From a checkpoint of a small transformer trained on Wikipedia.
Architecture: LayerNorm before each block, learned positions, tied embeddings.
Each number is 128 + 24 x the weight over the matrix's rms, rounded and kept within 0 to 255. Layers, rows and columns count from 0. Numbers have three digits each.

# layer 4 attention key, 320x320, rms 0.0643, rows 0-87, columns 160-319
144131140109142124126151160108158123093147118106154137134146123137153149156093117134170180154095076112119140119120123123094101127163139151114169142166139127128091142099122110136123136127138133138125088130108104125100141127147177134110146143128132124142095117132159119121117106097158106167118142113116135124158108149104088140139121101110114141150156137142126160084109103136103152132125161123147119114144166165134115077128089103133166128149133143121136169105079158167118124131157126
107141116103086141172103133121143124117100123121088100136117106159132127136144140131111118154145136115142135150103156127132122093107139124163096096105151121118132137092113110126113095126149098165126149130121128113150152114138138129131106132131129109136162145115181128142127144122158124139143120107128186143143106091105134167124137115139145130112165120140130116096123101087153113110150159159143108102107157101103132116132159128108154118104132138097137126101135153117111147155154154
149106119109130123169174108166090127104148154137155135145139108112138159138124137138136137131122149149166128089144121103165104159094112126114107102126140138137094155122151104166122110123104155106141103098118109112133102113121109142111163164127117102092110171115130140105135167138112099148159127120111116087055113153146122126134114117169131135099120109133121130134138121151134120128120137113128102140107130086139120116105127087134119155100159139159120118146061132101118104149119127
129135107095132090158130134096117105093180105111146130164126152139119116086097142125117148082147135141128142099098153132138130095150131106137106137169114114139106128137155115141107102149143129114112124128120123132107158131148140137138174163144093125129128142145125118096133108130128118141108111109139121091148159123140146139176126142143114084112143142133180138101132152152079112123111157136134122112108153154145148137146132117115148156155140143167113091094122082097154129092136146
153144130114127100095167134156140137120145128165117137151145097111090110133183133174128151148108144179154064122128140133115118152122159115108092140112124138129112135116148170169129134150099105119177129124109138140114156150164193108121139152136136128070156125114113140107159120106142140119094111127135129104090122123101109103141139167084128116104105135116125105105105139128156113122146147116161085164141163154113134129111127101126165104144141165133144099137067089118128139126088106
118131114117148109132144098119145108144117124140116110153141110137140150161120107096125109144137142122096090120103112129099126151129103099139116121132143137140106131113136131130120134138112110141113116108150124136106135121092119148085122154091109155138122123106156141135112132106105100110114157151103113109136139109114118148139132118140093097137064121092128129142097115140145081119148139164112117140139156154106089139126173156122117139137171123123155110108117110099152132119144128
149130130118115162106111083129120139127141145153112138127137148136156167099120094133141112108108134132157128150174120116120106121113145121116123139109085101145174157164087084060132174128136132124141134146134084139116127123141171127139154131126099076177123140139115129107153119155096159150156093123135123099124118090117154102116129146083136162122083096137161134110128137063160135144149093091093074122150135121163171080133141115137113129114155156098118121140106125118135118147135138
166139126157133130103129127099136141106137166165139134150133128161118118131094151118118132151117094094154164095132133154173113157131092120153080121164140096108106180119134121168131137149121139144132085125144127178132134114143100081103130115129141117167133116107094135121175131158096103143117124100139135150142157091139106101116153132081104146089125126070053105150128140144077080113159105111139131116141132129069129125150172121114121150120098119125116160167148144150148118123151112
113144131108121131121101138130137144098105095151163143138124139125114139131137135140081108123148133165099134134147157171141145130145093138143147105109114115139131177151140153127129131136123167126133111136090116128126144124118073131186121135112076155155089093099110170118115135128140101135119147130106120131144124103134193154103165140139151119152120147121194083109095185125140124130171159149140099115125102118083162146114134129120128086155165105121113145127112110089166155101154139
108113108147124125148153133162148123142132136093118117127117164150144126107093115109130126125157142162119127151123124136103137143141124174162111113137102175164141128130135121099138128127122124148102130141090122136154147075130094119146106152109152168133104140133081152113124129107133104146122136105099135156118141083138124120179156153118105135129120156132121119148135101167155132125164173162136139121141131145160106117158131128175141107103135110147133142136108126103126127091131123
128139107105053138145090104132122071145092153117155103118099148122126161115120133117153122128102078166115141135128159093124118114131139157189114134131119158162129125157132100150119132120133110134095135147128117099149136113154114125082125151147110128140121118125159140104136111147157106102136118123161115140122103113105167172085093139124147166130127138111087107088163117125092086154100137123145144105148113102138135094119129159138146149150127139084133142096091110114124133123119163
126133150096172142107096117107141133120123087134147100121125151133131126082104141111125091117171102133107141110110195111114129128111136111096130132135115136152123120136103143120138144118141104141162123083126154143132094097136127120141120133091134150149113102125134147181126128166162104130087113149102179133123112148113139158109087133136116143158139123117125151125128132130128107159111113127184118120125187119119117103140135128123110139151130145097073153148109117097166134144091138
150118133115114168090132119113124148145097136129138159136079161114129126116130141138154121150073134125140134130111133110122146160126156103123128156119134107127123152116161132098159110109138154131116142154143077120117142131107158122149118133119137137128162112122148119106151141149150161103114120158177109082124222073160150151146145094099132073130132174129105119094112177118153147092081092162123106124143105077146143107129119104131123139123104140114148124098101121180124096118125163
143166147105134141108130149155133123167138103119133141149109120135122104117088139125144138134116119106113139134157102145139135132135107106121116105138122104138126141123094090137123123101117141145121106147111127153088137120140105160123108093121114150130146108106107129153109126146150119157114126123081140160111082115158096132118143138142080107089138162128118093175140135133125145108106099124128125152096111121134102121125124111167131128140080119166121131124199097126169116125164117
124112135112110134110151108129146120196091169162152086136114109102125092133098156093131131134123132107154123123155096117121143118140157130107163145162147096124137124138148118125154132145130126130090095096137136132122079148120111114114117119120138117103119158154154135081141138083148110126119122139153146116129148131129154133097142123123114145126087131128119123110126085141109117131140156131117093127150108134141182130125125102105169186107128133140133123136140113123132103124101145
145156110126143158135082134140130131113126154123144131115122118118152141122097087056131131110140170109130157101159163127113111105151145135128148131083154158098144129131099139166105077111080148119110151150112145123133112083142133130113115180154143133100131129136138158154143132086169116114073094172096143097138089159170093129123114120117156146109157126083129094146094108129087092133088109120113110172113132150149129114158106157151128128175142144128168173124145114107115108093151126
087120133158090151096145135122078134166098146128107141129120121106135176129116124137091130146126131102134124120145157123095125092125111104136119141146188111073105174143162124169144128105120143122100138129139101095097118109137118131148108101068085142134144108099080144145134176100111170133115113154102118112137107131133127145150142147132124149125119154134098111118153078138126152150160093177152112100109125120125163166161125159144098136159151117165105114132146135160135141152125147
137147122113093138115160112147133160133118127119126123109111145123165139154112137167118140119139165105106130151106114150148078109130117152089137122157107114145125152135122134098113166165104137116137099125086140154123116119106113126133086109156125161146139152152152100155112125092143117140133131099120162174146136128143109134113153112088086135155111114186147135090137159115131084166122129112165105135118115148088139123095117142112136094143132111126094122145160115155129142136125176
139160137069212105130101153125150115135093106134108137146115133143128116122154123108105128101110147131107147124110155126091150110094098115158126129147133139155112115151127156111097126081119095132142138108116120133145125120118122138127132123085097115133147171121140135135155140121131139127094138136116154109096113130131155118104113097072114129106108132101090142128139154114096124097156112126150109110173096133122127152154131147131087125116155147126136154137113118094145141151093121
118149108078099158131144102141129138124196139141086134149147133134180173157139083094098061170122137122132115143125139135104150128116162124115131131129165090105098150110111112168141122210109109178130120142112116083129107126108124147103107071096122128138167104148125102131125064134170152093155101151104127150136139133130116097147137103122132085113113149119149127151087106136137155126150121155119175128137115128109112113116124119144127116154090146166124128128147117073151137100185137
139128139160160161178142125149099115120130152119154091127165100111102127148122075085135152152083130138152141083119125152165106071127100112114108140108100140166152149162099135147128116119131119086133174185144085133117156065104136137104136144145132077144111179128132178140104108158130142145153130163122102086077143151130130105135127127138134126106127106110157143135133125133132129139141095087124119119143152116122093135153140127100102142092091152136112080133118126134134091134145113
134126125103142133138118089105114114110146146106132086156158131121112113155142111155099112114138137131152134152107118116142111119132122150131108163110135143183119144115131118136079127136128138139173130134146142125125136097117133110141132156100109152131083138168085138123123115147149139135100119099125120140093120149079128170117128085136094127142142137151124180103116110117135165146153136114144117114096115140131121165158132119113160159074107134121124127166102157141157146153136110
112110164155088103148103121110119083102099140157176126054111119117109163089163156112119151116136120132137092159124110100162143113101143049128109098137166197106151098166116135105120106152152134129131120158108141091134141117166120135115149133122156154110124117116131131147144132104123144112164139115129129135132123123099155124121095142162110119201123127122113154112156165115159116110152143116128102164118107106112121106119107141142084116134102071117102075146106102137156127148134122
104159142141147158091123137130108139144127096138094115139146128146119132131095152136089119115120157111152094136101158102153105145143120116105096104133137144134129110138164124116119120132162131141136121118169168114141145172140124190116117132171185104115133130135151122108101143113129128132131113098160128149109114124130092144123135137103115155111096111153157134127083140138142121125122108142136158135139121139121175129088123147118112076132131110108146154107149117114068148117133121
178117132108118150122125112155109140192114133128105121138145125157128137163123148151121102129131096133137114110137130124171139157141134145130136164117116139094114113104128121115101097116131148113109112147127138101130144144164150148136142107129132107153152142097139167139155121140137112092112130144115143155157131109100116147154147094197101087128136123120116109123111128118142137188143103128130087129148092155142130122137119125125086161149096157132128136136143092105120123158131144
173134106115142135108177138121114123126145116111090164171108150134127103112140126127130167168140149105115117140158112122081121126105119125135166157114115137123110075114092162106121101107119131116136122135170130120116133154163136123118150125118125116122150157113146088164079115141106098128119152115105153171100128154133126144127111112132158143167135105129119110158094114162143163097143120166171145115157133120087150097145111105136145109117140145091124135140113116126149132124120155
152109137135111132155132132117099132122153129092142140130127097145123107155163110142106122102120130110124128095126158148135129146162098100112106089134126144072130121155088137098164124156128155116110106141130144182116125117161137124111080127119123114070132098142158148113118127146150104117093129115158119111142106107101152143147127107150128138144129138139157150130136097140152151116133126172142127121118140130156129094140125154111176082142092119128156127181107120129143092127105086
144163115116137143123179148089135171121115121156158142139136125082113134137149146116142146146151143135095109124144132162133102105128106124113153161138101152102108117141119120160107155112155094100126138119163143134137112162144133093124100100120132153094153146121120139099131129148111096146105137134116126123117132111085098117096132116132136142121160140101157098116110145121143128107113119100149105122101150086140120116132117124108097126105108123121159170153091132140138098176118178
165126140143112181120107130140133119092111163170134151118146126147070131174154126096101124113098140169130117123131127090095145130161102087137141127130133150136123125153111129106152114115156101136158119130136150122125158167108119091126140119106143162120150115138151149147157145144130096126136138157086119153123116123080141135126137142125095097136129095121130156093129105138167130106086128124143113136138130117108119113096131136143135138157152157131093145126104137142122142158123110
085179146106137105151126106178132117143151115146131109144118128108133090107136114144121145138183129072159124109133098158119159132146103105115135091127141140089094130113123098155113065117121135131128135113155104127084133130118121142107135120077141128134135130139135114139116140102144136134125128147130100162104175119157120115166108125122147164144098132158100077128149125088075099158108157122133154167138085112106165117124145110119127151116149096095125134092144103109107085120139124
147129123116096119122139110151160129133161104143181147131106096104126143152128105156122084169120102163106153129095127169160137144140105142133103123142156104154131127126139112089144088143125172128153095136106127134141167153085121129141160112152125108124136140161117104096122141141109101090117139118147122114125115161126176178121112117149118162125109138112149146119086132124128146131156124141141094121137127086109101102114123159117098128112113158168136143147126190109103119152121143
142130161126125133124136137136091145112161141158150125128143156149106082101160113159118126093141179129105146113107126115101140117112108139149162120152130114125105173127106126130084142126137162111122100107115141107115202091146128133101152131143135124103108152161158139143181129106144101113138152157138100114117186124135106140106145137101093136163095114125153143102126111163061137099132111149147104122123159118128161116154139165106126172122150105121125157114137111107120139151141136
158151151090112142169119121119125165114071110150099164123127134127121148105150106092164165118115134120136137125102125103113100145127151110159173102130140134171127111100106121113106102090128137152137133125116107148160128116109127131137110138139160093145140106140134089123110095147153167145118124131096119114179140098112104098132108152144098125110119118142069151122161111109171108129152114092134116124121188088166120096131118156155168115128116100155169121133132155146118162118148137
128137174106123129118117118140138091129115127163137149143099132135160106108115129128145160114123090104146095132140166193148111112123100129116119111097132135154148114110157130139133135105104090127159090116134108147169107140138123160144131132127116118113100118122148083149113157118145126134138097135167126117154128097110103108164115110112097125121121104108151143156117108129133138128128131101155137112151116118137129137124156143162119131107089125137141107149112095123132140130124142
135133161146147142120166135118121126118088109094095166126095084127149131131113162111108073099122109117094101146092138135155115138138142132146172145097103162142129123105082127123134158109123104171115096138124117148103125124095128133149137122129069135119118115107110126111123130138136120161151150142138099076120145134158098110126155131151156140088070105138134100105095146117101124132116142143175168134135167185140132091128123110125134177150122171113128116111137099110106135135072122
099154095144150159172114112119103125122139118142107136074088113126121113170108163119122111179094116105142132106124138137125138089126144109094135128139122134126147143107121095118131104128182113124112142118168138169082127144125124146169162118134145114153184127122078101103105178125148122110152160131109119112141173153105137066173152141095095131143087125092137105118109142090144131123088126130155119118154130106139130148133119122101159133073138162156163099139143143116134121115137102
100093142155085117158147140124124107145104098136099111131156118143125102146113128149090144115154172126150145095125113136092113123126098119128137134117130102159130126123171175102139149119113134127138144101113134121129095118122084113118139093113128142154167167134101140107080099123109120112151139076162137137127135123138142142140135081143077096116096134112127130096118141161178177107132177123149097164157140121149150154140125089126132114104139104086128155139129119132102135139113139
140104107140124124150119115173111138093141143126144091104118165124106131136142114121142152139143133123106144134141106135113087134106135121157133130136093109132107132104151121150130159110150141124125118136138137141155096160143170168127128136131137141137115148139130128093114170156076146125131127119108155104152107146156100151090148149114133167150119137148107150146146125137137146138150131157113166137098140150107147146132137104100128098096108138137091162169095165144122130110146079
130129099127126151119113106161145104126113126110144132111170124101096119133097133134128141146100152114105116130148160086094115156149113113105166128120089109130119144121090093138152135137127104144074113154161122094113107118122161106126131121114151110131122141148132069154118148081126101131104147158146162155112146155130119124128138159079103127149134114151130151130136127170118082114147138143137142131180100115117150141160100120119121110145137135140141141076152168121099117075126133
127133187103132151121138150114165131140141137130125134141154132119137105100141169110101122082169177091167147109116113178082105108155165143126113130109117128130128113113136111118118132125110132093141117140139100095129142127121149115106102156122116120133168152113082095122118160129103100135112156124124147128127098166100118143135144129134113119124117137180105152169138126116143097097076117114150147112129125129141146113124142106141146080107130165111150169095145177092107107133140168
077115101088165124132172147106123095139146142142123115148098121115129105137103168123144118142153109126152127100137107144132088129155109115118111125122147165098122096160135072128132160142115137168131066120128143134098120149150139110134119127160170146132099079099105086155170161145102151124120121109128105122133099131141170110140164138103160129115138122153149110099092134137117165124143110169102114122120168146134135132113102137127113172137175131158116130108131159140134136146126117
094148091107111112125145156110138125140117118139163108094117138110106130113159098093122152137149162155112117120134168117181136132083152121145107168073128136152129143136133131157164149127125162077089166172168106163154146108141110159125152110127130130116143150166127098134136110130155127131137104150090133158082154121152129153124101147118124131126125129112117126142176162110124126138118152158100126093121118113140082126112149134123099141107148087159130099113164111149142149112113099
130156121122107096168107127181112188144126143095120106064149160139120122119102146138163146127116117126141100116143106124126099140133144145194095183098148123116147074111109146133131126170115123157078114152076132131103115150125116117096109158167115110145094107140157116145100122106119121085115101161150123120098123136135150165118069131064143147149143107114115139192109120137118128109143101119143106134122132126090111143134146157085132112138121144130123109127113121124143111145117150
121128160111132088141128171108126173118139087126129158161095104138138113119150129061131138103084163112121139149150143103131090134125136109150106117114093132108135146090156108132184122108159123109149135140106137120097132106098140171105136148110159144125112106104133084087154138161087160111124121144141142100096111137145143083151122133098129131135128116156138147114133113145155136135112110142146102138117150117152116132123082128139120108125111120187111120117145150111134184104164100
152127111130140133075168139121130137115148101136129121106101109096105132106157090125135183121146121139157101108132144108107153095120117115089119115140097114105114158105133126116149129154141099107119109107145124129162159155109137081122134141090122135120171134090158121138063118100132117171172129164153124134141142098159095156126167142147147144157119106104148112086113154169123136122130186127126182128134127120118131161146114117143126134115106139140109152176119099142154122111142123
137113111161101120128148146144121123118073086158147142132108124161128099095132102135140154080161137114144147155119130117076128065133130096123148137155128128173126128150104123128121108146115112142101125146148158169150086140117142130114125141102088148130144150121147135120111107120120163150179120157104132120135147113132141146110113119119098122155093149167134153132119122126093131130113139113126128107128103128165161157112128138107134173101109116140191147125125118141104108126133112
104129126127134126113105123138097122101093146122114118086158180138122135151110147093187154160118108173172157160150185153125099131124141165101133121139096126146112117131102124142149120153127123137145127110119127102087122093146097149098127112152123142143127082127144107122134133096131146116109129101095171100141127128135070172091150168148106154182133127134132128176159109129126102128094155093122160108129100157111152165110151136090108153135166151097173133106155096157152144121149117
133139133137161138103111169096114154066164111102134160163121111163142114103135092104134129166127133136147115107090125147115108166127128125115142149141114101103126127151130137110132100154095103113069110076156145122129110094103151113153121096094115165128134165126125133118139101118138147144131111116113120163132141124115137148148152171134066123106144119095124144158093129110107115101143149160117135124126135121139154172115143086133140112137149113160096153132113149160162161156133139
140180134145105091144096137151157125117179131141137117135140071149092118155091099126126106149137106158161117118121122116107138142147111105121122116137148099148068144138094120126125131094142160110138098124132122120104164140145114170120089179123085158132151126137149117140119128130118134116164125121158085165100150115123127085098125120106132137111100133139096149088110139152150131131110096122126130137129156138142120082141118150171144105106143115142129092116153164127120120157144155
122153133152160095157129136110111155106130140136131111129123112100135145125188140127120108104123084142106102096129140098155114155121147124099166126131129156140120130113144141155115117152184132085142127114103085143083126103132125124119113131117114150107139173115135112089143117139169120146139124152142123166114114170100129134124116134056141099138129144125161125097113155090116122093143113106108087127081140133168161137099141146110089142145135128112160140133122175135131132105111131
158113182132113151153107097163102140148106135128100152135163140102148141156114113155151127095144118166164149097155132145145091119123139104188100109144161133074160132109110118137117142126133127172126103129116133127130141076158151093137082109135110159137111132129140125121160118140148142114144130085162115118162122146127132135115100126154161148105122134121125175133144139106112103127114077099164130114123107126134098148083154134143128131124112129082117158098155124137140122104150145
122128100141098136161138139100121106130120118155078124101109142124109132097181156092138095117107130126107133106147110135109100138168131104155128150141140135133139119113121133106114110108127145133128105144092114113113116133161146148101136126102125161125153142078111140121117113096145153109134146131152146099116206126105156097097112131133104096161167118125099114111150187172093186108137153112124094135099163080112144140161152153151142125144109153121099158136133123118156132160129154
131121124079133110109144114102097147148201111102133117136133166157131129131128158142094130147118115132124127133111161147153142122121140074128157157127132145144078141138137142126129179133111107106126144103117168134122138163114146107086137097102133162092118131100106106118122130139113152099106130062124165125148145130132128094110103144143135131141130112125117173111093154127160139156121147130126174127141113176098154145154163093144148133133121144170147146104112136125108092138152090
128130163150092154121141146116109131153122122137116149158135124117143172121149168142135096147099122148073147162147123138195111114137111100145131073116137116096166081139140114108132110114130117121121128153110115144131169091122122148136164124152115146155100129116142111127114130101139130133147108126118143074137119151072151123143123161139180126118092109152152152131163115133076076074096119094126108139134135140167123129148095109113149124139091115144107120144143125150142129115120138
185108189145128143132124145143146124127111145121145088088133108108118106136140149133135161103149160102108170105140094136127124123105153127127107135121145102145176179127154125120127111135083146108061106111113142129126116093129134148163132134087131103139113147161145139167113123153168129133149158133128138128130116122091138153081105163130160164145113125148141088087136108110131137093146138162118127143121083135097110105146143105088134138128131138082150139120159138124170149127109165
159121103171125155153147108100135140132128136146143113115145149138142138112150131147132114128159119123105117073103120137123116153130133144111141145150134100147105158154088137097090116142120141160157161157092128147140102135146117099134105135142087148134125189114141143101135127141143172115119155106127128104093132124104111151084117145129084118137133115157116133141119135109125108146148126157104107098142094085133168175133143138171135099129089116084179113149105135116135163157129127
122122187137143140151095147142151134082075119100101145127163102137127142113145130140135121133136120137146122091118120126127101152126073180133106091074113094131192122092121144121141099094160103092142129148185110144170113099128114110148148102154125116137121112123135080157132149146194130120127095131114124157122165134098126165151099149143134104129158140135141126134169120079155134158124139138136123187129103106120092120119161117132117089178123133127130149121114152139126154121096151
153124153126126110147132132118129121113157127118115108130120143145139124104105141095135126087116098125125164143188137110131132133101118152081132121100087139112113146136122153139147140173127136100137132127141146125120127148145130124121141133130154120122150133096112148133144141140143131150112132114161137126129116114112137107107098148077114124139114096142137138072114109114153110163123124099146108119132131113118126142144141122144095166127148165110151144131102123138108152122187139
135102139138092143223157118104124159119116177111124125116147096133153137142160144148116104121101086149126124140118173144172136102131149134135079110157140125092128108098139159153130092098136169132140155139124143132125158104113101132143151155160095110099150112127116107131115117145132145149108113164137129155149100135116108092112098166142122177129128099121156120092140090094165118090142119130108093126131118144138161147140148103114061155121055121091120122128145150125140131172122133
124133151106171162116099138138152138135084124147095123098121105121135132143135110135130118126145113175133099136096128166097143132126130145111117114114105106121119093131125132130169130113106112110130139083160137126115102129095107149103097116102138133100137149116128103141113138116138143093127116170138126141148134105156135140147162187126154096118134108144116151117153135137124152122173136192136114109135100111101106108120123128154103095101131120142143157166136112105126156113104149
145137109149133135087149092144110092089097114109119125147139139153174121101122108136111134121089206091110126133172140117127133128121137182158166148093140117110099094105122150115136115174125160114121153107131155145121102152141080132104157118127148142158135121118094130152143105143161208178113115151104105091131149109096149168149079161111117148149140141180164123101124133144175159113140158119135121125116109170152154177123128121147118138124145115126121113122155139108120102159175129
128134143132123126125138126119123134150127160085125112097070154109105130101155130113086078115103099071147136116145115080132115130113103115170150111129111124143139145091128123109152120154131151123132124099098136140112120166149122105075146151079165109132147113121144144091119131132100143136158158070117113128148155163133160111143156172130158153137147138137137118132198113163141135141116115167135120100146165135117119100103150130115132117089146153110140137144171107123110113117131143
158141130106119130126128105113141119100103117123117136126137143119105115136151129097120143144130148138130127127107148101135164132144108136177124149114105152121118100117142141144183160116138129120171164121135098129124153142095111115126126105096167120120130154139123126110150077137136112139149120090118090132101097170126115152142157142122140177161103096138149119135141125114124107120121136119157113080107096115126122134149098150130111151129133129140101160124126141158117107123137141
114103150106102109136121106145159141076151164131102152079121155164157159129115132065125131097105110121114126137110099139118147110107135120144128149122107111137178122143155113150147107122158125097164142089161127166112100106151100139110111101146089139106140150140157163131128104141135158107126136147087179155117126140144165113149112141160159133149122125145128168131100107140144086102170149143133136135152099077110112125151148169121158094134115129129118119131132144121116103150144093
119116161125123097129123104104134157135165113090186157143124125111112126084127154113117155135132126172125176154144135182114100120106072140170109118122125184147100093127120079145091111167086171137111140132155146133070148157153130122150211114196177167130151114103149121091117144180139135113090107134088170132107132101163162123120097112092112118090158131111144115127068146095106141132074108089097110065138150152105102103123093145105153104119174157182136112109110140115103106148136110
084079127141119138139132080118097149072131145152131125120097148107149100158097170127194087122114108148129113173128112121138130132144142141151122150108131172094108089097087171148141069126095162102120123133157189146094116120155103087119124087130138142150167127110155159145125174132129067113154088137154132157108122082093171136122101148109127091132105083129148120163098107154108093116139082124150092110134080103091129139140099099128154100141132078180137092142127083186134174136158128
115093144126133138059114148145136203125099098136183194139113118157096139161109136136122126118200098145139133115148203096089130080134075102112115079119050103141087125139162155119131100087122163151125160144114125137139103170101156163125114125094120166178172121062086150144090113158154149089128174099097133117193163079090106089165174131118120134146154168168155141111146095205145105155174070105137106193133143111158078158133159136153127142130132135133140203121142090076170147097068138
168142119150169126120107076112117169091153116108131119136149117168118184082141128106064096138087127184141126138129140125161123134141133133113066113104069093086130095107161139112104090135129169131076156168085113187131177135090121111073135163129131139133116146114113164142154122152133089117141144095137103143093123103141168097162166138190163113149165134146124100158101112150147068148143188137099088132112158091188149145109089128155141104119164090144108075157151224130120167115160128
080102155138118103103119145151121108141197160151113085116083170127146153120153121183119125123096193114150110171098111103061108088128117103087107148127129106132128120131185133160151117071175156115139088134137090134128122129149132186117118140128145123170105195159147121107098168186115115088129169126159136149204173117085149126184108108167195189124169139172137167151086118140130135151097058141157100118142123151116149136106091131126132160079101110208098083086137158147118121100109112
094087070095157108106140152199155134119145188121101118086104122093078066095093145133142150118168120150172106143085120119147166106108107146148121145141123117118136140156140113119161125136113120071138138109125079127115116087146119099143071157078113148131072141136095098159126123144143120135169141148164166115111093119121158089144172124140128163150117106120130120177161102127141088154144153207172109089121118124196072144167080152105087104068133150118127135139170091147103196219149134
142134101149145090179128133104108134210131149113127131102117057136085121171128124116146070173136091120127112122091122125161147128147136136123094151100188191097197120171164100140145127080138119161144135103077097185090134127144137141132132150164105137117073117119153124141143118135128115164128115112157103039095111150118168122114180094123145121074092155113086177124186066074067119104119088085103152128150124147152110064149167118144125153124151127154145117105132148110169145083134139
089136115149178105169095139181124160133107152050165093098112162113195121096093113062128121110149125099124166126135110064170146156113126120118134097077166122131157131139104158119123161099114154122132156133075114100121125125169104171143162165124077116106130123187117149106149093137132130137101173121156166077134105148118168118106129106150128114134164075134078156147137125109128183095131146147107095128142184100097110089129148129136070094098156137196103118055109078111143127164164105
115118070107145076089098137133127096050132129132167076118153163126182096128147117115114107161180134099124152144125113136136108156131173184080132131136126112112142167089144131151145115153159136100130147106166126177108088173110138174129128092182144095176083148089093133060087188090121087120136145135121120104149168184137167145097147156117133176209100136128174169085098151128145123131132168161145168113125125139126159143117133084093154092099114073115094066172104138143147173067158114
118108176121102158121116069134188095117088131116137115118176116134106174163115147144124118106110084103117116152150153098172131141129151158175104150099153150128152125157146147119109140132173103137162111122089123142161148057114127140128095084164101108169142108124175166120126105108207131144114070159089061109158142088106112072158119100084135113145139096082138177146105126077113100167127103104164089072139158159120099120177131149155109141155111108111110077180107146062154140125086104
093130125100100082123115134146105101104056163149108122133139138169103039055160125111094101106097149167101066158145105124104103128129148103128057091146104144059121118115152119112127090101084111141154134096142133143152117112107122143143095184170104177119092146147116101139082124118113096116109123141126128104148144138112132105104089170161160117067165175139084052130175153133163147100121124127108128121070114123135064167128123155156156124170092089131139129139141088086093115157092126
138070123142124134060131161166128134196182167113091131122123102155103137130151147104177091133086120109134047084118127107114097156126148145196136093092158170068101161104155154148128107151098112129108152082154081086120136123097099143094154062096106116147116128073119083154196151139105090125141143069155139080110079115180093121157149145117147151109093133153121151116079135149092142164131132123116127133091116124158109074105152103143171126160107076107120076094129167117123121164137144
161114165085131103143162127171142105179149149088135157141104140131142121120116130134142174091172121095131110149185115145154114167126129139151133071137114108165135136100119109130089195105118096110095096156109115194097120196122092101067131166140194141172176098141169091117110118138135165093081112176107091114128111071158146135152140101114100134070153152112129112113135120153072118111114115124082125100134152108135126129091158069085178159187130148127140120125131148147103091122134178
099122114136160155086121119171119141141184093135127071110104057112119212146154095135096138146108107114162061114102144139110118172105125201124138098119159091093160088118125097143136099109104129133110121079076154071170167111113038088172150184081099175101112132142121131146077171134149127138071105118132169124182122106154111136063113118157087106126139111138088150167122122092097136122114177103101142149158134117123140106111102151165114132133113117129165100149166171143137213129138133
159157155133111124129119131115174150100062131147155136158122109120063156101116155081129152143100109089166152137098124084121140116151114161141096118142091152110163155190134056158112109164125134130200188105150137159085128139120118100143139073099072195133119170118170092119099101158108093175174079111128109167135144127107099177100113120169113155102107110151140109119172122108141126185077146084121101146124140142130144141118137108126062164123144143101180116167080112097124130144130107
117154145136164125090137125140126095145116150109133171145118113140159117146145161108111099123128157138107148131142080102107127118163092124106157129129128152135112154076064133128117121102106148214113130139167170117132129114136136131114129139168123160136097095102128144084174171129103130123104176135135176154147079101131124139137101101096086115115165172129131123101143133188077093143147101096170083104153081201136166059131086155126157166177127115101131077137155121169137092124114095
157111061123123124130135075162123146108149094113143097116142132144147135079086118115126132128108093172104134124144123145137125155089087172168182158220173145141169116092188134092120130154156139148175083164123120172085118107098151117200126128143139121118111143130115109134171106160104118156131149087125129109094116145097094134123141105146099133166113137155103155082168133130091120125128149074127128206099088064119133138110148102130147147067119124084137124083111118094148163189097141
082180138132123166168124105141101133105035134153091095153141116069104172147087163132199139126089166089179128126157091097156159113142145109118078150150130111120134085117130151136097121139200134155130142116166172122140168144124161124131178173122091072076107086138121106109136148115104133116138147143052105122103176077136107126150049126116129162133143129149118097125136113141126101127151125068131104143114166139187117064156132121137116129155159136085177127092088066135140051139108128
072120113154149160150121086161195129145120149130158113073176156162112124153158137077130141110133137136119145162127123109071119128155116113117149102172131100166122122147120109144133104116165141066161159117160114116120176124180139110055144097100116114200153142152099072136139091074127123140176132119098163153094127106120104130078101091130117137139114147157107167106137094137125082116119158126067197168182127143181192149126112073145158171101114097124147113090154124115105099081190128
129101130129052092152135147122106113112132170154179120090115152079073147096125164144088144105088102095144121137165102158102114163099127136146093129113116136131143103126129053147200050046098111083134155132133117101103117070184104140101147160133197135179158137114076116125174134141098120106136139135119152141147129181101109122146070138088176159139113171149078177081125167117133138157125099161115180152133145126120101118134129176113125176096121110157139126100122153120179129094128118
130119125135195135098142157113112147207099119104112111144134103087058115105165135095125126176100154099169145145148143102134108155138126124171117081172115143127140172100122129133120132154126125163098102124068124172102143082163151073143113170114137127185187115114146101100116115133139116109146182140119163099118085140152146093111179137100111111149088113119115103118115152127127156133171126161139157141099073105082142137106120118096131114069142122120144151118134066179194182129164102
114125122132085206140163076081131094157125142115138168093093134185149115101164128169082137109129110186128105132127168124120159152137142177093075151106164070145166168108135169160123121116141156099138142123164167097105130095169156135130113148142123085152105101073135177162120070070108095160109139128122137171129104083189078106151157157147089136137132133083174127104145165169110111149135166123155154111145115144108092145134114142113117073163144153120139126091118098115172053167112113
122125164195112135097132148181173186076155112070113072115122124152140134149136164136142115127182162156138108144160102155135148134103126146126080175169125121142075113094102154148108163166122112145150129154120162108083101154094138081130143088146117178144124105116115130134144117181113161098161086176110186170173106099070090134112157124163154063154173190110110049122154110111202097112124141164124164088113084128099143138096166132143110138164097122130081122122149139132104160111139135
081130096176119104117106155136140135109138135072159131117061088165133172128086109132152153211120115091142109133135151155095162148122102102103160129142116132143098088192100114089110174097170083116074117152164123114109159116089161122119166130146091108207166100129112129103099129128108124133126090150162115135140065126116071110121120121141133160141160110167137089169133173097193024171124090109114119132130111127147163101088136074165172123205134106127086124103140089121136101169100126